{"rope_fraction": 1.0, "tie_embeddings": false, "optimizer": "muon_variant", "lr_head": 0.00626, "grad_clip": 1.0, "steps": 4471}
Each number is 128 + 32 x the weight over its row's rms, rounded and kept within 0 to 255. Layers, rows and columns count from 0. Numbers have three digits each. The size before them is the row's rms in percent of the matrix's.

# down: layer 5 MLP down (transposed), 512x128, rms 0.041, rows 483-511, columns 0-127
# up: layer 5 MLP up, 512x128, rms 0.105, rows 484-511, columns 0-127
down483 105:147099154042122128183177144068121134126126167182096119120137117132156168065125135089177147112086136112109115156085149160166103094107177129087141139111140175170189083133150186112112123121130113110089170181105093134078150153062134143110120146098104182091142172155178118146105099082113166161106139158126111075133133129096165142169136088109159138091175144172105123129153131105122091031098
up484 098:139084133136141126152139098118125117189186133168149135060175126182172109145147168159146131131131167146118120098101135075127120152126159149085136196054148072134118140128127097153065123123133127091122125082205110220100143111101130128171142090132176132142117062118100117136118129130142132161069101133118117139125108089105085138120119111198155166132206106097156136189105110194082177153132
down484 101:086154104082152148140124189163158105108125101080154149078114155119102123152193149180067120101137148182173146095117159173122079098122145138144150089173144191054142124120102118106133174137076107159067123159162084156143108144108211175151129122150069091138178118134119130165108149090158078114074151093087105130145137097137174137116088151129128138094117128106069091174139150099136073147148
up485 098:113174135144136131087142120157128077138113078136128142111125097134143129072062147175185140086173088111198148050073182109115134126115106087123126073156074082102171093141123109135146161137123125109138112155097072146158140149169154148121129149138124063154154108093101111112140160152150138084126088135172087135137175141090108102072081127141220130178124167189130153089160112158166151168156
down485 096:147127102169125092151093123138103140163194066209089138124146109133151145138150129125144109060092112135100114147143093155158100158119045071099189129125133137124112138143126166191135136095135128049137101183099093153141171129136129077144145135086097187152158192153138111185219107165050127110117104137124146178145094111133149131092126158118110115108158089112087153127132096135121074098121
up486 100:128100112148148074131093131136157131110086123095093110096075099070116145144112131151114158157067162120165084156157080110069101158140067136116122148148209164151094161157112129077160114127117151078178145037104129103186139060162177154123100132123130153126090063141147095092161092122156115182184118158085139128182125107111164137164111170135102108113173164134091149118137090102160113161124
down486 108:154092152118129145092173157158128093139154183116129120134104159052160165172146065135138130121128113120136128032090096120093126124191143152079092135061159150080132137121119177110146133169181140134110139103162138050134091181103183141132166142126165068132094143122199124168145219133122116083084101142159109097083116111133100122103134132140167094171103094108177102130112139106100152115142
up487 102:129117188113155121130105163118146106129200136101122108152187099147114153151125160169159101166157126062152095102086153223117089118118147130140169150098138136087116172121126146160158075125111090101067099112181091145090084179162166101098177118099167108126137152101088140180095203051124146096090159159109137131159176121118091117155072106122122138077104130134154108146178140122128087087149
down487 095:074162160120131152130153110143109045150133158126125174154113107176138163151126079131145155117133141114096156133139127079192087087124161106110103175078104088155103099135091189122155096145127158150220136161094145120109072149185118142129092117157087120128149085070161138159140063079135129179106153097149084146079070186135124164136126144162124065140117145116205131156143110082117135121092
up488 103:142126069129104091118142133112089129149108123137178136144115143156134158079158151114137123138177165183149151110127132133175155120133195112188130163121120155133114094117136107109141158144075155100162119164156123142093133111165106165090107087108159160127072101145112172026092153038151083106071132084143159044176128100157144152081140158118075148070150140168162198143110088137115127137150
down488 095:086141120098139178146156133082093130112127129056126137134149158101104126154117144117083115103063185085111118137115127114118135160159139128149131127168144146194129114094141145115200147127140133123140118097111070133181158075064096084106121146102148095137144145140150056162130139115109176144193135201135065113081172050146106177116132124148110142141034105098127134143175168186164153120161
up489 103:134155115167141097121135081111174135095152091113133169171137136117084134161194078155153079148134127055074108160100148110169105137162101171107104100122118173080103151124119106175122098121176143105125114161156117143143103121121097135168116120193085144110157135139106081139129175087101135137083000114159133153131126164192135128060130101186142118146087135155123116119109143102168185109179
down489 108:118099148076101156144186135108101165129134118140129117054137127141153075144110147166174123133163145133113115135135172122133139078116139072098148170107080127148130145089143095165199166149172147066125063152152089165105185183090095165147076136129130185188150162126135106140119108154131048111173141125105171173116120109112122121185107137150142149137102078095125065051086099138136088105149
up490 108:102138185151188134085132138183107123054161147123154175127110084188085158148093133176116125143151112108186100098153134112149123107126146161134094119128085088124122104115123109085125136114130071094108144114118204151128183156077104095076114123106147185103107176154119097161131169152104106148091131157119142170171129111140158137143109034060174086125079142096146128215148134108152104156099
down490 106:145098125170162092122138183094124133108108105157079104144121124167132120152109121119104031102146150096098116173196076093088164136114100125128119090118135146155157162105123100151123113157129176171101100166078083136153125066127154124157147110083155136108036157077159122106166105134196121147150175200109123146137170134121102047147116161143165105118135158138156122061105132101128190141168
up491 105:171114087152095109126162193142094122174133095146130135102095167119202130120156147129149137110159112127123120149098155153230079141148181150124106137105102155122130099124095123191126086080138095135102082084092131124098136127090119176166139074086097180098135097115149065130156147138101086134199162071128176107175163130125117131088104115137122112098125145067120108188117148111078193188128
down491 105:118141144158162177150140117104116092129113172153178088098135079156102115166099089132111171156139098112089107133118061098074133145177106110102119128126134177091122147127130157148112167137142102112141132083140144170076114125102108118163115086123162109107126160175212121135079149146134082087154164102071132161160048049080111126123159150107155227105130119110155144152123210156097146172112
up492 091:109141115099103132112116158138083168143105153169165154135121212163116122119089148151066150148160149072192127115103162074148119123167068062118080164128098119094127111136084167096131156155165145075095092134091127063134173141117114173114201160131182151108144154110126137097093129140097107077108161142129121133141131092179108045131166091117127086094167150111101090101122094154092178130172
down492 098:146156109148096144181102160170123122109143090152116093068140086086114085147172134136156159128166118180066152148126169159164124156079115116124061118123142204114110157090177113139106086116091130141083120137127141068109090080083162097185164153108148145131099116120175125151115111170114094121085138046153183097123084111091205147103176133104102132174166144154119172116123155127120185138089
up493 094:132144129104134170143152216152154178157111165133102174126184115118175145143130122148064140141137146192135079077125143173054153128183119155110046109125083160125140059132137116112132212057149185084149112086116106163100131114131087119141172140132145156104118133106146144136126120120150190184118114142105084156148118134106119123155112150109127105138127186152115112155156055124062112105095
down493 095:144086150179085088137110154153143086105085126085107142109147136168127096086159117148102139210112134181086084148099085141116148119119142130144146128087167140151170162153174103159121066183123147121091148221108112129077164084175090133098108155132170207074170106123126120133149169106148094169088199116104122131074090121114124156114116121094147139097088178137103096134126106081106156137179
up494 099:129169105102106117161113083105190162072125094122139085120096155125088132087160147106140170075176107113094132147166148183098123072151118056140104106135160095135157123151097113162103094115107083124158118148143175124075215184115138140164130111157169115094124097144086140204130179085087126077116118150131072129158122137149072117114147148150105094169113091170101099158193094172142143083148
down494 095:152112124102126116106147132118069079087151142116174148146080106131171179121049054140179147106136105080148199134124105135125116170163168127162146153167101078145132158190163114071108175155155042139101082155082130093092067089145159150124136164103141114122159124096149123136086143139062135118139115173123111130118155135109125182128182133154133137085110130136073107087168124121140183185139
up495 103:114154140096164154200111146138120143095140159162170165124073125092127124132138156150111161188145093135145115135138131112103093116160077114145080084090124129144087141142154149096158121125129083103146132158168108130169162185169087105187117136089147144102118162148062157104131143129104106137156132121091023141079181123200179099144055160132153148078117095143093079107146182089137121145197
down495 088:092134150059120161161116122149122154131150115122074135142047068078107139103114151167102153070129124136197083160123136149121127156147130150171221136111103133094119113131123131160085102168111163113132126123124130164136089109153123091150160156157112099117152138172120096171129050148113148116173124115115142179114076098189094110067110111095097193132195153115158106121176199129066151111123
up496 106:118097106146145155126144153091099126161135134125083110184096097081094153152118122169108158103140146189124129153081099156116170134116083165170174163077107132129076111144068138138155076169100102135120060082183187099055113152159186155097099195185143127100163087127170134159095135043099102168065137113086122117109114133153155181144123135103099159139141128122112128089122132151170145155116
down496 105:093111182128155094189086102146110122115068080195140120123155074132153096137121094158140142125149114141162147133186061152156168166091097071099195097129100141170116133095125160129072111133150098085128118080153155071126130098096092123164172142163128132100160097145067131153171113144151126101130071088166145127076122160117166098124169097125206097116178155099110143122105141185182128145157
up497 109:139137132184160144112120081162150087085033074098095118111173130084119179141180140133114163220091144098147132118130079108135088098143108087115118146111081069076163148151067174123117146149130137201124152116080164109121057174112093124133125169187097112095148136111131101056148210146121166165112116083099110129114146113146106155128150104122122127125118112107128157132163105146155114139156
down497 102:127132164091143148150067162075152146130165138148208131087125087162112152152181099141079153139139153140196084098127108129174117110150142111103116148135068075167154142068055176128121170141126138140149157140173153147106140128116064145117104091127138155112135131049122141099045160128193180080155202119138161104153075159089085108114145134132093078103114153140109148105117116125145137118104
up498 104:179148102171161153158120079083052147090095118156168102150075132104121141084152146174144129166131150137113115168099148149152142180124090101152105195107140088118135170163091086122132166163130135164193113165115163159089153088070087101124152173111117141117136094140110099179189131108075177183132153148147126118039181108066116119127134100121115114143168129108099090163137127108103185090111
down498 108:124105149180123110125134102102151208147106189073134185142095160102167119122165163142142113173118159113124073092080115166111142102154114177160119121163154118181108085145097107203083084121130156114081070098149162180084173098119103128122149120135152092144153101099147100064170109137098144138121194126136135157129145113065108075160142173068073171088141127124088114104133127123159171100159
up499 102:153133118098126159111148143167066143156179143117146154140073167105130152187045118103115146124063132093194140150096122116122151142114118153069206114126136101116114132122121148110135180165115152106104141141137125133106172160145115131157156087146115107145203179078151134090115177157111156155074121141100134137094108073125094110079128084199107116057154110161126167141070095117191191142147
down499 098:110184160122110125184143084165156129140147112131155088146118125131123120091159188150079142116111079135105123128147115071154174100141097162101166121099077146111104109168188153129058121144121072100127144134147131138113103117113104208131126124116104110148128137076116107103123162132080200171100101152048149124116188086083149174124160086137161074062149124127181119171175149170113082190129
up500 103:170141125087162122104161094125142121149170126083146190134161106100119112133157105155149147110110106093092107102140134116140108084150113149109085133134099124128096131129116052138049104112102113131126104087192153114150091230107129088124141149183164123185121131059160134118158177126162098099099170135099104067159112174151099128098105132148194189086106163183165092121095147124085096165071
down500 105:133162135201186126103110106127115095199115143100191147145194103150170120170118106097129102132149134163140134097120137162099122146074151145159120150096120120128130076131194118067165104172141135063174184105074114109133054217129103118086144171132118063101134105154152158134149107126093154153087145081109095173125084071130110109134105124123140159120152188147142110120125104092090085155106
up501 107:135168146140119137069163140171136177209085117146123118142101085187108214145125188130122136122136130116183099140154184148120146143098163102161095073122049102132072152126123097123115058125146143093113114075142140116152161110140188110128118085154097120071143147099168100069088096148127160162147114139158083151097144101128107117135124183149111115117185100201098103106091080147132115144092
down501 107:151108117123127085127117173171159107056150150118121103102135160164153185188187109170131110098151140183150184153073144117156165193153148124073125061143032124172118121157105169102132119148093037123085118120167148139104141103114140142141084104123127123140060156108159098124133072134163089144142129175149106074135126097143126139100121110085188124158109084161114119137123088173154135123098
up502 098:131156139137132115226159164114152179135120142138114064146121131175132145110152108138127153101156156151136100113142140071079109156114077096057136170055082120061142168073160128156104129147082076115154126139181129159144184069116118123116126161083067135075121132174103178151120100141112137159073158179179136135169093152106088119115143158160155131151150129190125126103065132111093110145125
down502 099:112113134128175129103163115106125115116122104107142123133175107146102133171127132086088114097084146071046188171134173143098141088175210075147162063158187163151093138097124092107113123102094134134139068157136115176150145148070113156103081129136150111207138129114129161019188110128126103117170176074106091139163122102128111154135160127119168171092141157128150125151139119128121115126157
up503 109:139072130151133131169173139126045126084163061153172122200144142146146155093145133176098075157163128088113125112138147117108126092147092079168075092137156074149096101070124104095091123184122097036118133125151185161159097135150112140144099135143176108138132094144090109111165111143106115170079113150146115123088168160108102149120057103067144131132153148117123132175115078156131181098095
down503 104:138108092150177124108094126165170147080044156115148098117161100107131140174149134177151168159109102154135149109126102139141175102133104104157178095109109130151114160127087142151088111134132157105101129107103153188157073169087091119108110149134166154133122017086101133142182138058110074188110073165152136190143144134120131175149103088138077168179095119112122112105156149109143171135073
up504 104:120149147117154115139073135142112119073098144134147139181117130157202145114104190123133137166095061107153089133091100125130160205085071097177069154153132116108157144138070072142089086121147087136160038098057141181126164172135155184139170164157137143140122107134141128175138147070119088146145088137122119043151138136152139127122140108146103130141095121111110122155096116173128116175086
down504 106:125127131211091136077153182077166159070103068128149175099159168088116110088152100137147103163112137162119131117060147118133101145106119144108138154099173163093143178127122104171137136068057098148081145191127152100079112087078085092178066081108150143118100136148165125140133135148107110109063164174098143133153123159142150156129148133147113188140161134187110139155112187145109120140090
up505 095:103115100169118117155133173136112126127165111114098122143124106132113093127089127123128090087157131086221109180098135144154096153141153114111177111087120102106096119142066166112151127116167167111136150120191089126139132142082129133172144046121164222142097118163139076163143159076164124142122170127113043150202159130156114173160134073127097058138134127100163147152073102153088096140115
down505 091:088072098061144077118164131126146136124159175158144073150136099117147185118138074075179098113130125175119122121147158097122130154112128078131177103168178139089140119182137064112133147120101133158153179079122182110133127181053108110129112087096123139102101108138034108073159109180183112170182129107148113095110121161110123178115154118130174102147176139138134097135146192108128117166133
up506 103:132100144106088104110149078141158102130077117179153162167119152122123128142073109126065146086088178093160160115140226098165153156157116161122089138122143108146101100147121112114125154131133162139148078104122123166180100159092059104125128063142082085152205126189128103083105113112131074140144124167134164122126143171124118089108134119157167151167130200142109107124079160094159180064087
down506 097:108118183119122128105109135103109116162137067160143126116174121132143162210087155053158097112196160077106128175073120119108125159162156135108130133181137119066106124142137125179104145059138121093162180097183195077138055167136127125113117099120090185152097125071163120155165175125126156150139142168160141107048131161138087113150122140088165115100110103083135098154134117095135107121114
up507 098:125110078184107127103101117120165131124128065098081143147131080096091154143188188166136149095123150125135099113153113080137122137139177151101144118100100135073087061103172062116167141142141176201144114133113139073120102108136112153154102168116149147156187094141135094131169164173084104147187080140161101103121160113148084098118077119122141150132115220111151174187084111126156098163117
down507 093:178149164091144121109105146112099161103130101121164177156122100110153163158133084129129137121117104127139197117183112169092146093168106129179119140132095168146142169094052149123123126116155105176071112101150129106161166118148074127103189126137048147108145123126135116048083181112108125188130155147134068155139110138119151158146098090162077143079161217109133112099081164058103109109124
up508 095:107135141102129163148152092146089180115106118180098147176134110093160160082105163159162137220150172105168149113154158141094106074173123060104102188171102170154118131126118142164156110146139168080091138102108098143112173100108075107130089100157173090151155118145070159084134109143132150090079154192139154134162115175158091075132122128110109215096117095135143139075090109127103125112098
down508 100:136182160108125130172113171098231100154113125146137121109156110163151127105129137093097066135114142067121156177105161074095126205144117117129144142119107188131098117090119108143110116104075127099117199102167219178106101093126188134158122118145121154138102121138135129188100133174109076105135123112135118115068137096082159074107113140128127077127158118052157108092120145179149162162135
up509 095:136159139187177151137107144076064154147106121106154111177095144086129160128060079187165153105142082141123122162101127173141145105139142105162145154139202099131137137097123113140180161131135134189119137143132105107122123109080148127113186174146076131148107130122077150138085152090083092116132152113158198119129120070118107097085116178039076101106182189139129135138086108145183099168128
down509 094:106104103138100110133153101080118113095146227108093166071113119123118111157093120113160152128109111088119105113153163098135150103090129165098103126158133108142112138154161113104086152178129163114098131144094134131153138143112183141121131161137202128142100135168102076140094066134193120181203095109140100200151193140120162104148156112124090169107096146103167034101172177169101114078103
up510 102:155118078159150114184121133129179179075120156126152106113127117145114188108166139157126159128118119095080159136164120127111151117082092149150181149116146053126158118110138100152115096074072101088127131122154101173129178082144118166197133069077112173118115148173129094113170136151150103173150143101127083117124171152123103056160165193156162145074047148095145170127126096129141082156169
down510 095:113159121112089145145092182118140157137152129135108081206135146164122145152131150074114078172125110156100162150120166174113101157140126149117154138126152105106124164161130176046069171173045116125150164143113178141141131090132139150120144156187124161099111089163114145168075063135098160128063065125140096087059176112089199161107143114083138091109139110146090130111151107136097126091118
up511 099:159099084133130064133075077116151178130117171127110145136116086164159105163063183161118125149121089089152106128150158177138103133128146117126114108119137163118190076101088165128180177080167105103158162091136096161082138175180173081081069161118142077063123148165081056164127124098162090085146137099139158134125116112125121096138128123132073173164092125161129127133136140163100116082171
down511 101:140154093127124096062120139133163149153094116194157131124199108041095085101150170100150148163122070122163124124126155168148147120120176128180085123122157187109115087098107131110142110081165129131144108134112072126176170113089105137158166131118108145180140089140094187080135093162100138099087117096115173150166114097166125090124118206117136107116197127133089152067086071125160144130170